From a checkpoint of a small transformer trained on Wikipedia.
Architecture: RMSNorm before each block, rotary positions, no biases in attention or MLP, untied embeddings.
Each number is 128 + 32 x the weight over its row's rms, rounded and kept within 0 to 255. Layers, rows and columns count from 0. Numbers have three digits each. The size before them is the row's rms in percent of the matrix's.

# up: layer 7 MLP up, 1024x384, rms 0.0467, rows 511-550, columns 192-239
# down: layer 7 MLP down (transposed), 1024x384, rms 0.0455, rows 511-550, columns 192-239
# gate: layer 7 MLP gate, 1024x384, rms 0.0443, rows 512-551, columns 192-239
up511 100:126130130128147114147112160103143105117133199107123105111099146110174145139092175098102062152085125146117110102075083136123201136168132103087095
down511 101:098161131099179135182105121203097180081201098094101102093139171156156154139144109107156061077160091141117146095165121129097136149159124092118124
gate512 092:138183119121109131110158137168107148100094118111130102123064104152156139080093112125136136077076122081132084130124107119158148087179098165105082
up512 086:133143108101146126162179138142141091131088163140125137095136123036115134068163101132143111131166096153119149147083159114177142148130134157170167
down512 090:108090094154132097158118119109111129121167105139123139160174130148117088191091105160112183076112134096112136078191152109072104117102140123113120
gate513 101:150181092113118159111087050137124112115119193137148069102180113097203123109091136166141117145166192120131136143203185163171124179150154161166082
up513 097:088128132099135096135130203170110161042127108146114148155128120156081179129156129072165124103112149146118128165077071155049138115150094123120158
down513 098:133142117155178143127127093145102169137109175138115078064144108133162125124064169168099146196107101177115096148114087104143155090114107161154131
gate514 112:150099161155125149142170050174143101156121108143147123124126127199120106129172101099153183150141162145129149126187158193119069102178115066160145
up514 117:142107127110124129131185036080194099130060113118176142112098136159125117118107126091105110129146126154096181106092126198134067088144095080120108
down514 099:176090139157084071132176130156110160112097125114168095157066119119142091132145134159109099137100115145112161161163164110125095039092121093101134
gate515 107:124190140151131167117186185098157139150117110135148151094155131115117065094142173144117151147113147183127129096131141181177157119154132104167103
up515 108:112173095075160108067127114061154051113098151101111130167138174114172092100125144079134132111144120167109161108149160103099168106098155155115105
down515 105:114187205138130124087149099115109135125144122115143182086134139107170107129089120120146167086101132136085128139084126110142136126179109119116141
gate516 107:125159114143118156164156110155120113166112085078162146113135110084153068170154156087106098128114100144134136145118070107107149188151160152179100
up516 103:165089122115119161104127097147131163164144106130138190104107113180065115119094108137150114138129073120095157164098088106072134096136134130101131
down516 104:131120086162163124157124166098103095130126084133142098083079095086105138161128078158132133137142111097062154170133098161095071095144118147198148
gate517 088:149127094165094142099184157168127124087160089133107150177109143119157150135143073146115107115119136111157083084094123149204126152157106167157092
up517 089:126105122132150146128156107115139137131133114076129138160113117072109080113123126057148123106118104137130106108142115083152148124083165069155125
down517 090:088110152136080112128167062088101167126070138119119079157169093134109142159076074125075073124092112109115098124133130063121114124124181124172131
gate518 088:155113109120083138078132178106092137145114168090164058089070153140192174170073143128100120165133098130153144099104154103157174130130099120070112
up518 087:181149129137173144092120111116140086184109146119168050160115167143172154159161195124131145139163141086190076131143146089089116159106099161122113
down518 091:118135157184147146162150170115149162122090050142162156133130072145134183103109136120132082139093108130106108124190142127156062149138126101120104
gate519 099:088155166151097128101116152151135160119116135109161081156134139142127109108149124125107100153148126172113150163216085172121145123086107083076171
up519 102:117148170119110205082102137134147162141128138127131046094170115154156220153141125112091157114114051144126156070120183139115175137120114098120082
down519 104:047095138143048106143174087066094074128192090157105142085094106132126085090131132136093105099108095137136152125105158124135098144147156115057149
gate520 108:116118140113113067121114120170172104160084101169146144151090150086090112140087121189139190146113134141130109088144150094131076156103125123093125
up520 103:086113165104143143145085118083116116117107119147085110126068119128131120135143137091139147191085180129105197124203107088162137144068136158094110
down520 102:173094085127099144100132138149119155063123122098120093098118122131112128143126125138158114065137107101093134151048143102122113157143124115057164
gate521 106:156111097182173157134107129130112148058075161175097085126132131129160131150095143081138126104145089156149127142186100056118132080060163113213205
up521 099:128115131141124093105064127146137127091100171157140135096179128113162034132102194058129118074134121132124113135091134137115133126183085137102086
down521 104:184093170132119165073073123139105107188075175127112103179168156160090156121120152151115102128135130159110110083125113121209120115141166078115089
gate522 073:135117113099166055129100101169132117074069141185176062167134129041119125131119124150103147108093136153156165102101168161083151141150158109139129
up522 080:103105073133099141090094130103133130152097101157160167080119094129089109097125108051133151156105089153175084177202147142101126100132084124150167
down522 069:165135122151102031138096113116025087141100097098128134096155079097121133159137130125142099127128160091132089140109079175158076089120134101108106
gate523 111:161130142135098104154171130088179142133073059132118087171153158155093109170140094132197113118126159146113099124124139196150121169123173219132093
up523 106:080140096160091140186099204101155124135103125094095213078152164109122144139159152103107086161135126111117079118056098104097112084173113156126192
down523 105:159218130123178181133108164175084088122135208141129168128128141091111120132152105159182096101114115094130125112090161098149173107170114124111160
gate524 097:177132131089103124089152116131153066134093131073118138171082124081099127179083164111113210091093136097138110121044059111085157147131110165090162
up524 102:125110132144147178176130068153061157110139119147102112122152120175156170107142088068098070188123058134135151171167143150129131087137145110144124
down524 102:116132128162192171105163115085131147110165100113100130132194097115214152174188125136088094103110146129149072109162104117152103142121135100144133
gate525 110:142142149121172146130128148142114204067116184144094221164114101111145130145091113173085076154190104077126117102136088171194167148110074129134128
up525 109:095111129073111138126084143149124123115121171158082182115117121158067115155099136069156113129115103143090152118155134109146162059154080105143122
down525 109:114182132124064149161161194055144114074100185139021213129129119162128119126186122141118114146068135144099105188177204146131177102034106120076138
gate526 103:166162107109151134129127099173093120082114130089127164161138166153108190150144159146096129108146097126145127135151115132130089134138107073108177
up526 093:138146155119085120135096137070160128092175163124094087126148146145138113095140055111136146098076135093123115146129180136100149139109105124186088
down526 098:142112120125130135138105156163089105124088147124165150113165087082107181159133145098100142085168136134102121132085056174165096143089068159108117
gate527 094:152122108060165124100174123134115195114147088126136156141178206118133143119126126066131172166122128144142144194156177176144117143173119072105121
up527 099:139085166094104139166103133098139126145141157100120122132105172124178121095140145203105106132135104139107149169063114140147177100111194096135120
down527 100:138140156170144077066173080170136119124114117136141144099109144122163118137107123138135104132161130097075171107143159103095171123088121094122109
gate528 108:124128145150172107104161134104123143104160085105107149127104060145077087182072148146080111102117119167133120074099114094085169145143095218149114
up528 107:149108203184120131168140128073135116146152092156123128127127116135153159151149147149178110185162140086087143123172123166111089133093093149118130
down528 111:110118147105143083108097155093107099109147156126163153114133109148074163124088166036112147153165122122171098104109058129149178099107141112161095
gate529 104:154118137115127118102122137178104140144123106092138095102166052136160053200121156150101197186139124150130084110144105110106149102123120125176123
up529 099:134168171112034144153102129135071130132187141159084154138209148200098108125075171093078119140118109119082137176092158164115110115161129131106072
down529 102:148058086202116104133111080106131114141082154123206131229167087129133158113133089093117142088176129142128170139167114139154157117104159117116154
gate530 085:150168106174173152132110143104101155169168140130120111089125110102067085159104124126125134145136133142145171123088135137080203150185153155164124
up530 085:144133096195102192129124160136114202119127098176121112119149147128095143109116165118145138088128134142132115137112055073102151108102177051151135
down530 088:099117173075147075116141130156159102156087169110155102129111120151173168131097056174121165169132134134188140155166135113100085122137099157165157
gate531 078:161099143191124160108143142159160121059114105148118125119115119131069138101165119113129140088139082132150105124107154094130149156083129096134163
up531 085:144133160109089102177163104093178155111105177137067097124174057168142132120127126150142170135113124142137160102084118155073125132195119127064129
down531 079:084119091145147117134088105143128102142165100138135098129050153068116122183118109118113101097143099113126133165136125114077154129085163168143140
gate532 102:104161102107137080137128164155159104091081156155174129076127025072189054107082106169114154153120205137096090128128057183151072063115134149108105
up532 101:128101115111189094051137146132121157096099201148081153089108099102194103165089180164092178154135129157097103115150113152160090112166111112074130
down532 100:150137115175045134115115139119071109119120082134138124129108111117116148176145171083104141143125088165112028105118134150109149083146169152130071
gate533 105:130162198143144145171103135140143122088163142067125143132129135138166109106127084132152147113122156125109187132077155132175141074175138142080150
up533 108:141097137123095121137112134172170131142148107124135176103124104141101099157079184108104100157106072044115128174078151107129152180168067151116103
down533 107:084170075146078140156106119156148117085125102157165155145141122110161115143113065074110119152099113136123114147154120106117125111155160150084162
gate534 107:141146153094141109159125098148108162151065132167118124165127114163144069171175136131078141098145155164124135129167136127134095165128124120141164
up534 110:043089157109113155123143117126135097175123138143169145118131125091166126092138087092166104110171207117142103166127143151107076118166084050163172
down534 108:147172106098084176096154103142109111101064165131177119081155140147105195106191124133125160085111153137105113168123126111079111175162121125128148
gate535 098:108158107099119110206124087132124146131161116137142154087066101067144078110157159118118157087083121129151083086103152121129136183122126161171118
up535 101:114147098040136113107150171144154130136106130131156174116099087153138126088166109106144086191140086102115115127119149129135135108144136076081102
down535 100:151111191117139055140128115108104170121085100138167114125157104138142108156121106144134156111132125176107127129118118158047121128170112131123082
gate536 106:120092150126145110167128163091085082181131127107098127129106153137158059126058156154105122140091095147106100158132109125123136093180143127112077
up536 102:071124159118085130153112114174102123093190058128104095126137112128131136150129130140090200121107125153120129093100090154157100139118068134170145
down536 103:110094142066132152164129151112097087128141103116144145179082110109164106096075124181099136142152097171117158169114189098170153097115163038097129
gate537 099:140118114116166102071114139151073111148055078075122145130107156078119086114097124143163176115172140114133098166177148151124115170101149161121071
up537 095:116112146159184126163135177131113107112060125128086108135125125103156124103058089148121139178119132093147157146116154147112089116136172148188119
down537 096:153116144190194076135148165089134043114145062177136100152118174085111132180108111079106149150163100086118105169129138114147160155106110192092123
gate538 106:117098131120146167138179104126132120103153159180177170084161145086104089182109112113162071169138122102117115177180054115092115178136150145127113
up538 104:089114128128147129053114118158159078118150122079162091133133082150142109119085175094123142104110143140113123141098132167141162158174195101106068
down538 102:102071132091180101126176053127152103119081116159114106094158150179130105132149155128166143094161128113034095134154092068138144186209105122141120
gate539 108:113155153153104124142122106096161121185146109136157081169042088190150169154143162073170078152113105136119172124093123184123119164158150101108137
up539 103:112154081133172151132159140125113169131118138111112094078124186115134153125079163125192136101118180111122153174153112120109140103085113112141055
down539 107:096108146170102101126136136155087161136120096111131213107161079071180118219116098115120177140125130128129108091087147174172061077142062154113088
gate540 078:172158101132088132077143198069167150102137110138123155085178123106148147061139097086075055130100160080114140129053116186072106104144161068149126
up540 078:108115206152129127158148133150129127131134138142148118152128119138136110136125131150156178045136106127109116086059156143152163111103101149145105
down540 075:091142130118115110159073185127065170105080157129070099080211122115140109053142074167121120212098107156116101116150127120151076104099190075081126
gate541 101:121166153093115121147118111138089138163174119123159133162150135138183120134117147186097109100152143152116083162133119147166165145127154178136095
up541 096:116133108094170101115157133133116167159107139112139111148169166176218166117115096138085129152191126132166079162129125117068087122173168100123157
down541 102:122166092116163134151130124120057179124104183235181179136153113072102112158090149122119213077164101125137159129113095125108143123144114144080113
gate542 105:145119122119122197100145044115132110137084135183159105102061094128171094101106082086120096119116101143115133188137136108122144130164114152152083
up542 102:140125182107089158086178184116146084142052083143128135047128139186101130123077153101120113156146134153097115131063137134126056121134139152141132
down542 103:137111065160155141061131118146134139127089126135088122082085084092140134098153125156163098138106162149106119141139171105128150110148161101176128
gate543 106:148098112090096159153169158148133144111098136129144110084095147128144110139158175106150116161131205126151130111129166150085117095145102043123129
up543 102:200143188112066156090133173141116104163134189114143108154153107122156120095146136127075137186108081180169153078148146151157098128183121070141121
down543 104:134113088141125102160171119133176066173195067139141105107078135105134098122071140174094103150111114137102176088161166150148154142157075137070110
gate544 086:091138069076145057081118134106139110169066094103130188146170120144103105123166083164134137020163120157166095133167107132158110155095121167071068
up544 090:163113179157119132149137107099141092131142172131151095165110113124119095125093158156134123151116137106134087093144158134051146125089106090172153
down544 083:080072128125154143128107112119135136114182163163091107141143143152130098093158114139170125132153128138114177165126128114078145140127158117093106
gate545 103:151028109117119148161086136130124168153153121129165081138134114158157158161106087087059095138120154131104137142162155104129152087189157140115085
up545 097:105084094154108157130078114117158132113135104115145154074115149165086127116121204105102116127170128184140163114144121098133144116161132086149173
down545 100:076081170088153165087200049161120173145047139145162115132144093111186124090138069194133112155062104108148151139148163111085097181122162088162154
gate546 105:172091144182108036135099186150172150128149104142066136101181125132115088138136146175217102176092148155186151118151116110134147091097161144106160
up546 097:105103103118120127194101147079105144151099123115142083149073150155107128155104119137131213076103097148094154084099109126175112186117082160116206
down546 099:097108162130144164106124158083064149135118174077124127084182167140091202147102179113185124131143129101167145098118082149122135125168148150111061
gate547 101:140078145140141149172162096177127118186052082168096109089146091149095116138134141140147129113148179088144120168108135120133126178156102091194082
up547 102:128048175102187122176127105110108096146154117143148106137080152068163129105158088142116132141098111144123126133089100122159039099093123106136133
down547 103:155103118116128122145152149112132124071211077146180116174153103099090129109140112123153160175031108133119129098124087094076142102185129161099104
gate548 103:149106090067057115128079137117107191111158119115086118168106099124125112117145146165202152135113098177106150148150170212103134147145097133152054
up548 100:109136123134093123110129184111103163133119142155108118156173183211044077162088155136153125177083149141099156137117165161135162194154113158175116
down548 100:114180097118115113102174120074129146151120142155142160120131136124124118092127129107091155129088124128122137132130141102123116161109100122154136
gate549 090:085147108176128192124181108175111130096211067158166091123115126110146152079035129081118167149151075157140149113192117157183145149142128101157102
up549 097:123162147217105152106082121145190046100146174073137170166122085164102138144111157126163182095147157154167116104153107133134146133137145184148104
down549 096:107107095194154128148184092080164119122174142138138169153102114124145161112149118121140081121133108127188154100130108125202132096160172153138154
gate550 101:151167108094105137094073203119147128132173127114170156107133108127142166131115102093158142087174210132128114151100186121150158167095167142154149
up550 103:152151125067117129173138108119095140171144120135165165108136078171124106085177152153144051099124171197135068118103192155072138152137176142144120
down550 106:095133136129169136190121179130113110153170119144137106136047128183106092152079138167168140134122137104179135152136087199135120133206161125074138
gate551 101:089152168131116160197121104131118160118133100121100115161083130101093083078112097064122118142115157121146111162123167108158130079148092171124170